Weights of a small GPT-style language model, trained from scratch on English Wikipedia: tied embeddings, a variant of SOAP for these matrices.
Each number is 500 + 25 x the weight over its row's rms, rounded and kept within 0 to 999. Layers, rows and columns count from 0. Numbers have three digits each. The size before them is the row's rms in percent of the matrix's.

# q: layer 6 attention query, 64x64, rms 0.0613, rows 0-63, columns 32-63
# k: layer 6 attention key, 64x64, rms 0.061, rows 0-63, columns 32-63
# v: layer 6 attention value, 64x64, rms 0.0616, rows 0-63, columns 32-63
# o: layer 6 attention output (transposed), 64x64, rms 0.0761, rows 0-63, columns 32-63
# up: layer 6 MLP up, 256x64, rms 0.0882, rows 0-51, columns 32-63
# down: layer 6 MLP down (transposed), 256x64, rms 0.0879, rows 0-51, columns 32-63
q0 087:458527501496480465493508532514481526488447513500527530505517480500501487511500508480493517530460
k0 080:462547516464500510524508518523477514499478527490471482478539485459508468500520518517506475521483
q1 096:481492532486501507497544524505471512511471557494453508540554475482505494507475522528470524515500
k1 080:503516496486486488503529571483486517453499518511474453520529511494489466499517548546519528501490
q2 076:500542472538449468469486522491471504492499484501506530523494544490495494502518490452451483522503
k2 073:498477500510496491488479513508490511485482495482512498559498519479512474477542489456491486512529
q3 079:494494498477503479490511488489462524496532512532457560520505442497530507552490533485491446507512
k3 075:492487502484497467559526485494503498519500504501466510518487442480479480539523498535508498545497
q4 066:495492507513480480519517521479471468515512441500503502451519516508475491500526465519513483513484
k4 072:512490457508516480491503467522508511468519524505518535518478500469492539493491492529466484515566
q5 099:523534505521499530481539500482444513445495466482482507490479548513492492475573493455510513526508
k5 084:483509479483491487494485521509456484449516513471530499504484550508493567502570509474494475525510
q6 058:479526493524477498500501500474486518477461495539531474516541513485516519525558498530455501523520
k6 058:504510530493474494486500481446467528504511487454517461549530533489558491503525480514474514534507
q7 066:487533453486507500511498514500488512452497530473452492493509522526509542479493526482463508497487
k7 071:497479464504483499553486496491530512518507518517467499497523489546515523534520486513460462483480
q8 072:537457500504458493495517488484485490487499550534456449506569503492501441541511503492502486497490
k8 062:541479504531479469504529484485519483445512528480463453485498523475513456537470536478517514466510
q9 075:525467538466512473549497481512523516561506459503498493508528492480490464479511485500492496482458
k9 071:555512498493518471499535527456523501570525488475474485492506503480480458471484519466526538472495
q10 080:513501479506479532473504514545567423504527533463510500487523493497524511468487467474515480511510
k10 074:507457534511472522505522503570507478544494488484507499473506483547538498479468506497488459486524
q11 073:521476551496511501484481555531503501519481498468442482519458496505509444511550515524496532506500
k11 072:503508528522494457518467535504504486466485495482484522496454531488515481534540536495498580505486
q12 080:545493514493476512504494477489551476461533484525513437516562527501473484540502470485510486484519
k12 077:562530516528474498476474473478544451497541491479513451519516532502513489549464515480518479481525
q13 080:507551474505490514504520490501489536512520481506485452493538478470473514527500510518462481514522
k13 080:511495526506500510510505517452515545485480461519466451518539487525470511507502499485485427505468
q14 072:492503472509450473529481501521467499476506480565485494502501460510488503494531481531497505520501
k14 079:500541512468437476502497494548517505449511502514478447532541484524481508496537478509519481494491
q15 061:482502518490479498531503497508471487545482525473479505499476479514522456493515517506534452476523
k15 060:500498491465504495509539461461501482475501489506532525473477506490519485483512494525521505510523
q16 083:539497508498480484495514521479533539493465520544477525522543463478517486488498511517475456489537
k16 081:544498506508476482476495506459554477506474486527492469523525513489485476489529499506494446469465
q17 080:523471516494540467539507474471536505475462530485554513496492489477519491491505514535481523471482
k17 080:492516514501534497477519474483489499544459543516525511483532514518504502511511476516475521444452
q18 095:493467481526518456527464490480524522517478535480478544504517503505526517498479477502471464521480
k18 083:525472514506535467514523492506543508530517497494471517500505484463481478464493445517506509559511
q19 088:496509496540504474489484489505465508477548418516531519475485521493482521507533506484526518471482
k19 086:467507465523507477482475487505491500485540488508516530539473497480528552498511484484512495511517
q20 107:519517503462501510479503494467518494508508518499474537535545451500552513516451504529485464494526
k20 095:524494521517491493536504495458542470528508444506454486522515479511510485523476508557491457495493
q21 087:490555491546509474496487492475511494488516432497482450486508560473488502540511506464489512492471
k21 083:496544473532505509474508477491509494489545463479480472536482539478534515550499470460503471497478
q22 090:500475532485528487506516547532504498482453503494487478486486517525495465451472498521509491496479
k22 086:483524476515494499517514513494485478510459493489491546443471521530501487497490544510522557494489
q23 077:484546503505510536525484545486472499504522446522493535476520500510475472506487481479515474486463
k23 076:450522496507497496534462452510521493512486501478478555546509486474484492499465518490476540535536
q24 076:512421511537515471506485474486501499479505483534487488554482514476517475524517517517491516514510
k24 078:523493530507501493487512506491454492481483438478486461500516538487514483524519504483522564461497
q25 077:534422551484558448484508511563484514492468496503529485454484505516511488515527538524492510486471
k25 079:495489492444524492453499500535490527498502530475497483448488518484513460505522520519515540460476
q26 088:467475498489517491508506499547478477482495524525538501521501448473505489462496494508521517523492
k26 078:483498486500484488505497517548450495510464510537515494472567480494488495471484490547492506487473
q27 067:544463527481487488490538487516504527507485499481444474531529464502482466499486490519509505491533
k27 070:525474509530501504481506542505534505492520486497471494500518506511488453512484505487532508475466
q28 083:531545543494467485507497505482490499468507540494529448488495521510500477502497529521485484491467
k28 082:508517574482506509518477509464477508492496513471491451521501494508533485501483505492497463474490
q29 087:464501523498471483493518495502501474502547441471502472494508542462462470485534496493525502517484
k29 081:451521501508465500509539489495517492471548492526520516486472524457459498507512520480507502526512
q30 093:514502506483469497493553513489505494501488514512462496534580446511509505492480480512449480515481
k30 082:535506534477488483506560524494509535492501469474447473551515479495516468486484539496462483468504
q31 075:464463494528536523467456495462472523527530486507490523485479513487501506475566496492483489539506
k31 068:503503507514513507472518511496500527451526468531497521489508543478472559453551506490454523542502
v0 092:513491515499490498460518484516513489472493471490495472457508521544507426520477513566498487517528
o0 090:564519483486498477492482523459518503514515472458514548526474460515493505478535488463513484478463
v1 108:496523419457489490486503487474466504504496487496500539519532508514517451484478509475461553531481
o1 101:472458534463489513531489546528501486517488525501509494469532423465510494505475527544519498506515
v2 087:532488551497487529507518471493549494497465490557496517490489482570487532504513461482476499526514
o2 087:456521494562517525477472505477486521516491501457485514493483528463506534517457499492461503486483
v3 075:484520545495495532529501512493478506470476497476481473535485508517515457438517488473513577508495
o3 077:513504481504519491502510544550526474541527505520525512499452527528515513512478542519527528523553
v4 106:504531519490479486525538490508488458485435469526490493520483536545517499504502475490501495549492
o4 100:516502478524523524489506467474547470492487519467530526512479527510486522466481516475480478462488
v5 094:494493526499520489478437508464448502547515477521499522496488467443524508486503517516503519469462
o5 100:481490495495475520522496478481490494514515495526494445480543475515509534512553443490501490509513
v6 089:504476508490499523515453484459488528503519488453544552455519524517503539525501508534490505501470
o6 085:483495502513550535496503495489502480502484522505504509506582498504505461521529475485496494510493
v7 089:529497494535513494507509446517515467487485484491495494518512479500505494493533514506503481555523
o7 089:486536509520474540517457488525506510497508500496509546465485544512495548528489480472462503485533
v8 111:488540523525479497522497567518519539494546532496499495502496470466464496493482482483534485470510
o8 115:513476489454510496464494511511444518490462472520523467507502503486464459488493511510484544541477
v9 091:551469480543520509522511502499528509492473492492483477523492479486545453507475515477513496500539
o9 102:497473500474494483525472484526487534471514495504494558456471491490499541480526482493521485492518
v10 098:464524490507460493478528487487484504474535530485499500517523513467512496455541490484469516550477
o10 100:514498529459505511514494534570535489538486495508476528490534505484477527482469521494522509484515
v11 112:496427548526490491497484469478508525518479455531474499490501486503496490515477515477513506467508
o11 102:484504507550551529496503521510485512502526528477497532465443526518497514524560492462498516568484
v12 096:490510474479525511468533438511469489535512473489494506497507505500521455540472518539517484540507
o12 096:522502508541453460497502507469518484479504471501542500493491466472504536488528470501495469473488
v13 096:469534538522462490540519511451502495505523523444508521507482483490483517456494565504520482455476
o13 093:496477512497493481496487488560478474510495465517499446501499482497476500534491468496519535516522
v14 105:515472501517491466499491496493483542493540471543498504513477486465508488533511514540512542456488
o14 109:420502503494548480519514502516463513491492514489445524485526494499504510462548518519517464539510
v15 091:489510520480451481535480534502503493516508520467519507530498494469525514536491519451496461493506
o15 082:545430521488494516534526471487459471454507518537492489518497515493477458473509509507532503496464
v16 098:490487510513498541517460477547504468549494522512523479502498503480484493538467534544521462450522
o16 108:523524485517496476496511528458478520483487457498455468503516531524523513511556494508494482515487
v17 095:492519516471482473528493463468498497501514519491471489509519535511517550506448535552511506521520
o17 098:492458484502529466485501483515471501554503482514540549506503490457474508507498507539514515485506
v18 090:515473521502493484482520507530472492506479483488438528475532488492508486595470496502511530484482
o18 095:498489529538555499550505465475518526520517525522531542487522472502525516424503447511518479533464
v19 097:511496466469521515498501510512469516564479518502531481485537493492518501563518478491516536487503
o19 097:521497465494519474489530505473502529490493492506474474492544451509513514476534524518519479481462
v20 127:527507519511521522495507526461486526527489458491471534496505488486526475560485506499486544491458
o20 121:504453495496520544514518472465523488509481540486548484501502470525523480457506482505512510549496
v21 091:491498521492499494516501498491535448454471504494504487511504471492507517470566500521444505493480
o21 101:515524476527507518518526515492487480541524522503498465510508500519539512534495505455537499480529
v22 112:531459515467519510511487490488487501485503486502473469493503476514538475483505451484464538527510
o22 109:450517468480500508483501528519467483497519482481503541470496481461477498495513544486517521524519
v23 109:501514497516476500537490490490529478486488461532503486520474475529521511462531466507471491534500
o23 105:470532498509447526481504489497516477513484467502507512510486546493516543511420540484475499499494
v24 098:495486509461486535491491502512490483491489477573523465489494480527544500543474515504539514522517
o24 101:497483453509482528471498487469515533465511481508489514508487456451470547500506506452497461491491
v25 101:497460505494483500525491512481505515509548551484524539495456541479475544489471509540521482476481
o25 106:531457532544473481493518496531506504512515473504477432519522528487478448520496518483508496511487
v26 083:487523565512509463502478491514475518482515523455513507522518496458493519489489456478520532495501
o26 088:515491528460513513506508523504477479502491509513509473471521450556504496463512485493502502461498
v27 103:479508498486485520491487507494516470511501533500502492488479539500513516528452524519524487466503
o27 101:517469504548524477509470541496515529535515489505468544520499502499489488523500522493519471500461
v28 098:489499532536488468505483531532491488526496512497537515482477504460524500513495511525510481474456
o28 087:525451491496486506537504486469519513492495489461499514487542521517463508523533444514459508495498
v29 080:491512523483528509504538503535513477477517495485535472526533499468488485535500498515503466499482
o29 090:546514463489479474442491487478462513490521484520503537501550506524487498478539465528503515500529
v30 086:509450496515477492455494503505520468543478484498518507494498506452493493481485505514476497517489
o30 074:489510517518472543543538493520502514463486500541523500467552505487497516542545505469543500514463
v31 107:486504469472479470486504465485499480469500530511495512499496525535466503504458528504515480502463
o31 102:520504537510480519516501518518508531545477469519471504504533493472509480496468522514474488459480
q32 128:459507542521507519487501477501471508491529499516563473499542498457525517474489518529496489490509
k32 125:459510563519497514482510486503461507481523493502550456494540506468532507475487519522503489476506
q33 117:502505468489507488527475523476525473492489488491520512526550483538526508496544489486467519473509
k33 118:516509486478511487535476525500524480497493496498513504537571496537522508521535489508453521458512
q34 113:508516526536483535470526486506490486541513484477462485465512546536497523499487486468509453455498
k34 115:494502512535498531468517475499495497541523496473464474475503525521498536489480495470506464457520
q35 111:514513473526497497469519527538506490445487478537466516474524499483511443505466493494520539499509
k35 119:507510493502494509462490530535519482442499483517480513489534517488501455510457485490517523489492
q36 120:552494504469483519477543475482495496528519493471577478514467481465498477529482518479484472511506
k36 123:548482494459484531464541490471486505524512493459568476510480475481501479518486525493469456504499
q37 122:478542534478498530514460532471484504504495493466516502490455544500478490560521532484471518485536
k37 123:479527509473502536518460528464485514504498484477540511497468520506469505571514517496466502493545
q38 120:485542474489469473538522504523516531515559495488535480483490558502509488431505535501509505529485
k38 119:475540453489465474542532501523523537517537494505541483490495531501521513437492541511484511523489
q39 111:481454515510482520514483497499488491542482502517468490541470527527521516487525487496508552528505
k39 111:489456498489462523512472482503473518555494480534482499549474534518509527486530474498506546495502
q40 114:514498480474484478523491521517503491463447515480471516485473520517504515503517500516562475518489
k40 118:512510473458473480516491542514498501463450510478483535497479512526503528504510492515558482484481
q41 108:525446470526487549503494524521504467499533544519507509518482508472471503475475493482459545512525
k41 110:534452472505474551483496519515478480501514531527496478502527489489448496487489483480454542483497
q42 111:506524525530502481502525526545539479488522489491514502542494438524485546527498510519517500479465
k42 113:502515525534497481498526533553542479489522491485507494533499455534498522533510523523517498480442
q43 117:535536495526539479521539509480548518511503488476450472516529475546476493509493457495473499497489
k43 120:543544497516523476517539510462553502502497500459455458519514484556473480497497458489484481487481
q44 119:517511534502508503480496498463493488471470539500535483521474529577516459459505544484514506471536
k44 123:503517534482523512474492483466488502481481535499541497514471518575525465464491554490515516466547
q45 120:484519483469454500514501544452461469498542490549484486536527491501520512501508525534449472498489
k45 123:482512487470462504512497538448468471495548513536480484532530490495528503507516523534468475520501
q46 108:468498532517498471483513532512450489493495472469441471509481504467535520491472497531483491525528
k46 114:477509530501495459476499524506439493514500458461447481512490527475508520488474470536490481509519
q47 115:539534532509522499459510493465495470522514482534495520508480505480489510477482497480510486544525
k47 121:544524540515507511461521497476499456518521487545488508504479515486493518471497497484509479548504
q48 113:546520469486524482494518500498475556504516495490450492509509494482514509505491507459495526506510
k48 125:548525482497531491485516502478472557511515505481451495497497511488515508507498509460493512503507
q49 111:502469531477533508498505513510474504493583518435508501497498482509471495532498452531528502489493
k49 111:484463516494543518510509505517470508474581531444480514506503464504472506525485467533504520499500
q50 117:472523462517506465558542441530489502504505561526487499500465506524455490542484479469539505500501
k50 126:482546464521501459549539445534472512505498541547483493509482498523456488554494483479525510481484
q51 114:485506476508487501482509509494496507496510496476505486460450518525554557539494498489523523483508
k51 116:489505461512489508479493499506504497497514503478518494465456505521554578551479490496509522492509
q52 113:532494469549473486480478494484500534470556483486516542517492516513488519522472512497488493544524
k52 115:524499467537461477494466481492495529473559490492525535527514512514475524525462503503479487522520
q53 122:578471526543495503495530476498516520512510508516486485523500513520497528496519466518519506481490
k53 120:559483516542499499491512493495503507526505522508507490519489508516500540504511465519518504475478
q54 114:519490436502486519516521550529487522520455486488504470465518438499466501501477532503488497518515
k54 117:517476478515481527520537549521483530512455493485497472474507455509476506492481533486506489523517
q55 126:510484472480503509470472524528511545508534502479463467502502505483535497473502507453495500484477
k55 126:503486460493502504478467535533509534512521503499476461499480494486533513474491503461502504486479
q56 115:505522528496488529508479480453518542460508521540482446519523510452463513514522530530520473518487
k56 117:499528503498492519496480486443532537467495508536485455520503504446465524517504534526524462512500
q57 105:541503488502542473526516495483509497520494524515528464475488518455562481521497486520479475503498
k57 111:516498509481532493530518510479503492520491523505521447464521551480552479534511476511483446485463
q58 119:494513474518506552480550532497467511490444509491529486554525547519504504530476493518507474466457
k58 121:490499491534515544502550527488467528483458518489513483565526530503504494511465494531517488488469
q59 110:494529519501489521511490483496522567538470466532506511490494466505498546488462482526493531515511
k59 114:502534547483478532504487494489514556536474455520494480488505487510500538478464478528506535529484
q60 118:510493503508531501534532531478473474502546454500488470528484466485550501517534480472499547477502
k60 121:501494482516528474523513532471474468510542457497505467521463476479547509520542463472499552495507
q61 130:526519451488524498524480502537462488520541493521509507538508490521502505470499522527497455486522
k61 130:516514471494528512516483509529457483523544496501482512527509525535513496460506531521494458498515
q62 108:542525504493476498514545504479515473492504505516502533498535503475491495494509424529514489510538
k62 109:535524528502487504505543515477522473479512537486486510499506501479513474477487432522522508517544
q63 113:494500474485493485494497497500510486481502490529510486467498530495512533498535467559515490498534
k63 112:497498463470492485500498487509509485486517481546515484467514511497514525502529468574506493505535
v32 096:487534524543470466450543486484479533482501506472485505519468501494441513481485460535518492459464
o32 100:486478494438512522484451517493503483489491446491489492473529505481519479546500523450454482491518
v33 102:528530470512514517499470525529499486479458481514533549522508455550513500519493498512529467469499
o33 105:483444528495485455522530468518486472540521512520500437471473525466500474494495515509490520541476
v34 117:493526508515498471493512498483488468515486513502489494531489473449489504477528500452530516506507
o34 098:509474493483503528490484478514516544500502502485484486476494520511529463507483507515497520520501
v35 118:475445495498514515476450513480509506510528480518532512486528494462521537529473476515515491472485
o35 104:534562512518468469507514504524492470517497486494498497497446547538503475504470549485495498471510
v36 100:505468489477494508503494528484470495496531525504506541513471551470494460452460500506471493409512
o36 100:507530520552522501477506465510525505485478459479489445499517459522504509537529523475495518548463
v37 096:515499442523519505498477493524517448478516484517495482458482455557486519477534466463496486499495
o37 097:486505532493494503511523541510466545540494511498539525522531554486486484534493517557496492502470
v38 106:477493485472493474541488482513510483469466504513470487508473493495527490485508513465468519492469
o38 103:547520506538479532453499494473494514514501482527537455507541487482468505523483460516508500499518
v39 092:492514535561537492545520575458513497498516508478502519512515516469496475469516500461511490502500
o39 089:465485471483499513481498454540499538522504525523509548493483496513498549537509530537481485475484
v40 090:511526507480545506526473479500429495512444488494515473456533477461546494501498472519514500466498
o40 108:512480507545442499490511499501561511492563514510513515556475536516485494522491549474497530527510
v41 098:488501520503472551527514483463500517534485459533496519463494484514525543503480514533498500460483
o41 102:515512487481528459471478492527503460466515530460506516519496495494466434531475513493515480513525
v42 111:503485488464537503486543522546501502468527544490522476501516512517448472532497457487540477505485
o42 102:489499516484485525489453480476498469525480458494493512489492502498549520465510501510481508525524
v43 082:561499504547493509535503459577496499515510494441526519503495507512478481515535520486487509529473
o43 097:435515510466514503467513530451501532501473496539488477493499467488515519505450497526528486461520
v44 093:493477457526491538569517521487527465503491473512469507484492516473479508539517510558551494468466
o44 094:527535575452492485445499488542495505515510504488527520502462473543520472477481513476480526523528
v45 085:525465517529487502507507486516491540451545441493503497499467509513508499514518495474490490475540
o45 091:476540475476483500492480495474504478539475516504482503502542490502480511498456475525482498497462
v46 102:495530449450505514527511527482497495491508520498511482547484518523502516483507552500560534523503
o46 100:485489521554516496522503456463505515501482522490484528445523473481490474477506435515461462500495
v47 106:521490557483538516482503509486498508561492523518492490468461492492498545544533484496527515459521
o47 106:502497477512470500534518515547518497454474461495522496515566473505508473471474519506510503522493
v48 106:481516510500553494514483481510528546525508530466516497522506502509497517478515524483497466452516
o48 101:528500513500473511476513520508479476483490481528488525504483486459504488517472517510509533534494
v49 104:486517473507509474456527488525515502526502470492531469504547494492532534469559451509509506521497
o49 103:491468505507529532516509509481468497469446508522479505502476518526466452510490525502486507535490
v50 102:497508497482521513484492452478481492498505474534525484527499482512546494560486477509505492539490
o50 106:490457513512493494514500513565496516556489509483499481469496532496456477468507517522509519479521
v51 105:480504548507552494498504473504529500504511478473477520497497540505492544492496509488459504498488
o51 095:490522431524477525506517506515478486494507535497525479473519465501518491502515526499514501508553
v52 109:502482560488474509499471455509528505441508516532456514492493527497503454499470520481527490540479
o52 113:484501463496540539506542511476476480523501503463540490517507451528489511463504460527457529485545
v53 122:491520496475518452477473513474490502491513479513520533493551497537501497538502518473506513489453
o53 127:472510505522463504495493504542479516519507447496469489512444510437474524528465509495492503508546
v54 098:475549516451474521465546517517503484492498514501495523485453493487517511494485483465503490521461
o54 093:514442479521501469529483505501509518515493498505479497530566518530490501486528495545502493489532
v55 099:511491506500498508516514558534517528482431488518504492484477525495452533517518454449501492496532
o55 108:514520512511486500507490453473490478527588463485474520517515490506533501495505501538500483496496
v56 103:495512524526488467563522451485522470522473524524510477525465505531466503468474513523498500477504
o56 103:521480496473498532453490525491489518463517492471487491495547480478521475526515495495495491506493
v57 104:518506498512511529523466502516526465456500533515476539497513552512526440475533516510502502495487
o57 109:501527515490525491487537483509495544528500479491550486501508422502473545517495528501482484527490
v58 103:542500498505508472513537480503482479500472483510548528476515508463501471492476529520508521525519
o58 104:484473502483513537514452484513495528523514536523459474511502491531482506497521478501519486500472
v59 101:529528482493524487532533521455497494460471504459493485483488473448476535532537514506464467544497
o59 097:457496484523485485470481474544513495514520484537516523503520524525506466483489483498530525493499
v60 103:495481503499460504507513486508522437527474481482515514477459518517530493503473525536523502529513
o60 112:519527482478495506495502480493486532476506509530490438501537489491480479511491497476469520468520
v61 092:565460477513465521484528497494522522510462476479495501446498502546540482511511469491483478528518
o61 089:445539513485534469522479493518456480504532509515480508545498492452461510510474528518499533488483
v62 103:493495533515513468515468522482464532501519521563495496476497530493499524520502511523484499512499
o62 103:512508445490457531484495456488524474494504489456528518527508511482474498486476510480523517475472
v63 103:484514493482448501525489551492488494520510539470508476471494456484519516511517478536529478526520
o63 101:523484527515519509458494466512508521486495472505473538516520532495477505473477519476458501484504
up0 099:528517501508505518495527484477462477529517504477523478549483487500471535491455504532482514519492
down0 097:478483542495487504520506546529513485485521516490484535478498448489519499482518488508499520517516
up1 106:479487505497485476487483478508509464479493508558464511465511442517520481458499505512482521476505
down1 099:453522420478529475501512494515487497484452501486484479488476516516485461495477494525503512505488
up2 103:526473476496514505511484483506498471504482485497474442538485505490486512450460472471503536520501
down2 107:450466495501476521468529512527478512506530463524451532498461491512473474523518509509495478502516
up3 094:460457476475473485472469462483499466521469505484488477475498515488488526454522508496485451511467
down3 082:497486478479466514471469460503478524488463455555462494499515520462449509515488494502476485467461
up4 104:518497481465489490468502497486493494507513554471524531499491489500495536523541511515456491476517
down4 095:509514475501514508524489508473514479498548526536501480488506505504518502465448521489532491477495
up5 079:509516483473512510477477481449500460517547504493540528482489416502515497481521497480467500497491
down5 084:544479487506482514525469525471512498487498493498470521507547533516474488489527476485511483458452
up6 103:486481491508456460496532501493519539543463526517537483519498477521510538501502517478513533487525
down6 108:485487480498469504525434470485469514524499489517515491448500500523519449505512501485544497520452
up7 097:505489502550504436502478486493506470474501502498478459502504476512489484499529489478540531550522
down7 086:479474468485532511534520464518489493460472502482525477468488461496516503501475518506504468463528
up8 124:484464477533498506504522486497496514493460486444472538532502517491501477514519473492475479491507
down8 098:511510477481480530485494486522514505510514503479486502499532485504550475530503504525457480487475
up9 098:517509454510555533484503476505465510511487532480535515515484485459437468507517501483482521492505
down9 103:513503499499539472459483521494487535515489487476516466495509513468485475479508513491533520451509
up10 086:561497513496499531527482478515540490514525516545514460505496507467513542502468522522498522509485
down10 087:481489496499489526484516516467536455493491540480508442476516482500480505453535496457506489476495
up11 094:510506509532522486499498496474543498496537565466515532480539509518535488515480542487490487508479
down11 109:520477516469535513493525514478496516452502462517502494495482486503486470460463507551480509470504
up12 084:511529518540514485488526491476460531501491501498509499530532495466537499477477466525510502554515
down12 104:485528506448473492476523504483456483500493461450496455487490504473456471522481468484537474484513
up13 083:479466467518487512493512497470504478495504533493491472443504499500488505504528438471513528523491
down13 088:521534505489467561530522525557505517503533502519529503501498511500475455520514530472563502481490
up14 096:535516495490483457466497481447530506468469517494558448509513533507543506515480474500483496535494
down14 122:438502487538537496501491543509494473529532466490424533508489466511490541485480515483484487532511
up15 094:499515511517456502547493499489487518475482537486480497501518476464480522485490477448516503482451
down15 096:529468517471485465509527527499496501490497460506505469496493504535537481540510515524541518512524
up16 081:523499515515491467476513467513499480486521527474455549518501534497489476492443512497502498502497
down16 103:464531532492493523515499491500533463512510503483538471506467456487505518491501479464458496500516
up17 102:546549531505542488499507486469493536489524500451529498493467472532460496499520523503511502501538
down17 078:541479511479447540521513534485503528508474519514485503486537457538539522482541502507464525517547
up18 089:492482502475504546498496514523561502465472545526499491480496481510477521519519499451499517491561
down18 082:580543512544474523454521508508488481478503489496477513535496543542492480474502510508478475468485
up19 106:554521515514543459511530459500530524492522503529476500527478504481524517508503479479498510496490
down19 095:479522514492468510524506492477495491522473472479530499531509521554482487513533501494503464510476
up20 104:475475500540508486461524493463509548558494512490523501531532531470511492478476517507483538515477
down20 115:483499509467479472520504478505474456495507495453547466496500536499512539503450537480547484513495
up21 107:497486513520501494464492459508540495492475499523493492503479488485525519516548481506454507522519
down21 097:517515509489479499520487532479439513460523523488504488527520469508494493507499495477503525505535
up22 102:471528518505455507505529481470480529505436508491564506515480476515479477510488480510455495482489
down22 112:502489493472522512498518514521516502474531498477550504498491523512496545493513506485500467444509
up23 119:513501479522474485475501477502504460503442489462455516521508495476491507467518533485500541515501
down23 111:468487534520532480526489493472490513474532480493534480514494505529510532514472477457478471433489
up24 097:455475481465511479470513482500502501528494466499480493513484521482491455489474528547499538480486
down24 088:492523500549498529516466489518492464492527536506434526491471467501501500497484490457556471495467
up25 084:506494528488457500462520473515478484528534526461492515530524476509522533535454506485469496486521
down25 095:481499487512494495502537505463484502518469480509548527493455571478486498503535489509527507511538
up26 093:506510545542546494485535479485527528495507484506492487489524486532521557515539526542482523495558
down26 092:480483452452463470539500492468502511508511526494485525473498468482484544480535447473540458503473
up27 122:488480513488468498491497469476499520503518502497464499478502475512473521513500485500501544483502
down27 095:516513494494414511484511477507559466512498559519548544500495504537453484513492487489511509487468
up28 111:503458506496479479493555472494473501473469497472484489501513500486486487495470469507475495516518
down28 104:480503546520453489493486497467493465528486553486504477549512493469503509533465498507529473516501
up29 084:488494459531507512503513511493467525496463541528507431476493511462487518494508463506501478523519
down29 101:489501531505459530521495529509531458517513549468500496498543447551531527507537486514551492503499
up30 103:511502462539504529523531502487530496508518473518489506557487512452502483515497521558503498502539
down30 106:514516519478522450506518535508523506510511493514501510495485509500500521498500459480559477529500
up31 097:483517497497505489479452485522523528545502534459508521525524469504542512482480519464473474507527
down31 103:469530520542560492509522515501510480513491486542513494504522507519489526470509477506479498586525
up32 106:538520449515492494521531478529531465477463485493505487544519482480495499480532525519458465527505
down32 115:483513453473487483504493489500522491513517478493460526474486480487516455521542525472480474520506
up33 108:492466559516488506512519465472477490485471504475511528511497543492530508551485519529429497508485
down33 106:521520519469539514519459499495465506494508535497471510437479494485484471484486504476519503478492
up34 085:475533520479507507520507448525490522504496483540503435499496482498483539494511514546494523524514
down34 077:495482500513459492510494489455499537544460533509480490509524467481526486496512489504503472491468
up35 102:434486474514515459479532479500516495459488538501525451527527474494530557498455484527501456486487
down35 112:497490487524486471519515471540499488510519434496537518515503520521498501549479470513473562513496
up36 094:533476483490572463518509520526505501482506546507500485465532513485508530498492510475474489543529
down36 112:452465565516541499487482531506508487535556514491504477565458478490495519523477498489522452459503
up37 084:533507497509482512525510486505501506490473499500533525505466480497524497457510467540521525515534
down37 076:523483507518486523489509563499516473510478456488480506538540523514498506512518518484499484461455
up38 103:503486461449487478493512483501504484470505505520530440465464499518475492507510501513473501522519
down38 106:515468550480463483500498501496463467489478461495492498522481529473486559536537517492522510501479
up39 100:506436499550496476484486465495514522518488485488515455499535509508487534520507476493436479514533
down39 106:490457523521474515517490491487498523491472497503499497491488528548474480542515488464487500516453
up40 119:508472483528478503430508490522498538485518513466542503459519487511492523489506548532481483545522
down40 119:453536514489515544488483487504479489533507484503467514512440481479486497478515558540545516534486
up41 092:499510490513498486477511492517498432490489532443447520518484494463496518462529491524532482521476
down41 085:473513519499484543531525529493441515474470493469505460497500513506562519487558495499519492484514
up42 109:519511471523509486518508503501523537479488524549495512503490503465529516515517496521478508502491
down42 122:511472503491514466499457491511462491482518475466469505481466523490484506495491489507559457553518
up43 106:512491467522536485509514485461516549508502493480476491555492494528537486536519506496490503505513
down43 111:505506528485502467478507470512479533490456503503550492456482522500485505475509482530443557501477
up44 100:537488442524524505488530532472498529542525515493520511499466517489522475470501492571517484527526
down44 097:503508506569540504522518496522525489458515519516533505494499485470520506524559505518518513528492
up45 073:500473500521489481483534535503476486476462486479496525537517514506517457503516498539481539467501
down45 087:477465520491510555543478483521507485517484503507461503539536534483471529479531488488533464505466
up46 107:514541515496484507526507496508519499496553542510502459480511485505497510525490505515493519536490
down46 103:511452484505504441518532471503504464536512509539547470503489482528524505481486510460518501525506
up47 093:465436496491463521492502466494522513468443481488484466517485514484535521462523492532471525489489
down47 100:502495540526497499478480549487471496471541479511494496515498513493498511497511486476518469439548
up48 097:499521529510547517498518490500472493447510477510483490489472470501517472505497562527489529499486
down48 092:449535462471475453505525482508469515518494476507505507521506496500530511481502527531491492550556
up49 104:505513473488483528487540483515496514492477507492522524508485499469517465524533512499504485521487
down49 114:451459488493508496496465503504516511489525469467492494460507528488494502460463495479487493518492
up50 097:478501480497489498432503493514474504484455540480526489514456464486523520474511512492455499484473
down50 095:443479505452494482485480535519513483487523486521515487548481530491490497503546536510485443492505
up51 085:513517468523516510491474508461496479485515506511499532528524522510528554502535521468517503496527
down51 084:556477534463521533503516507536515498537489527495494502464537546545485469488505494537514481482488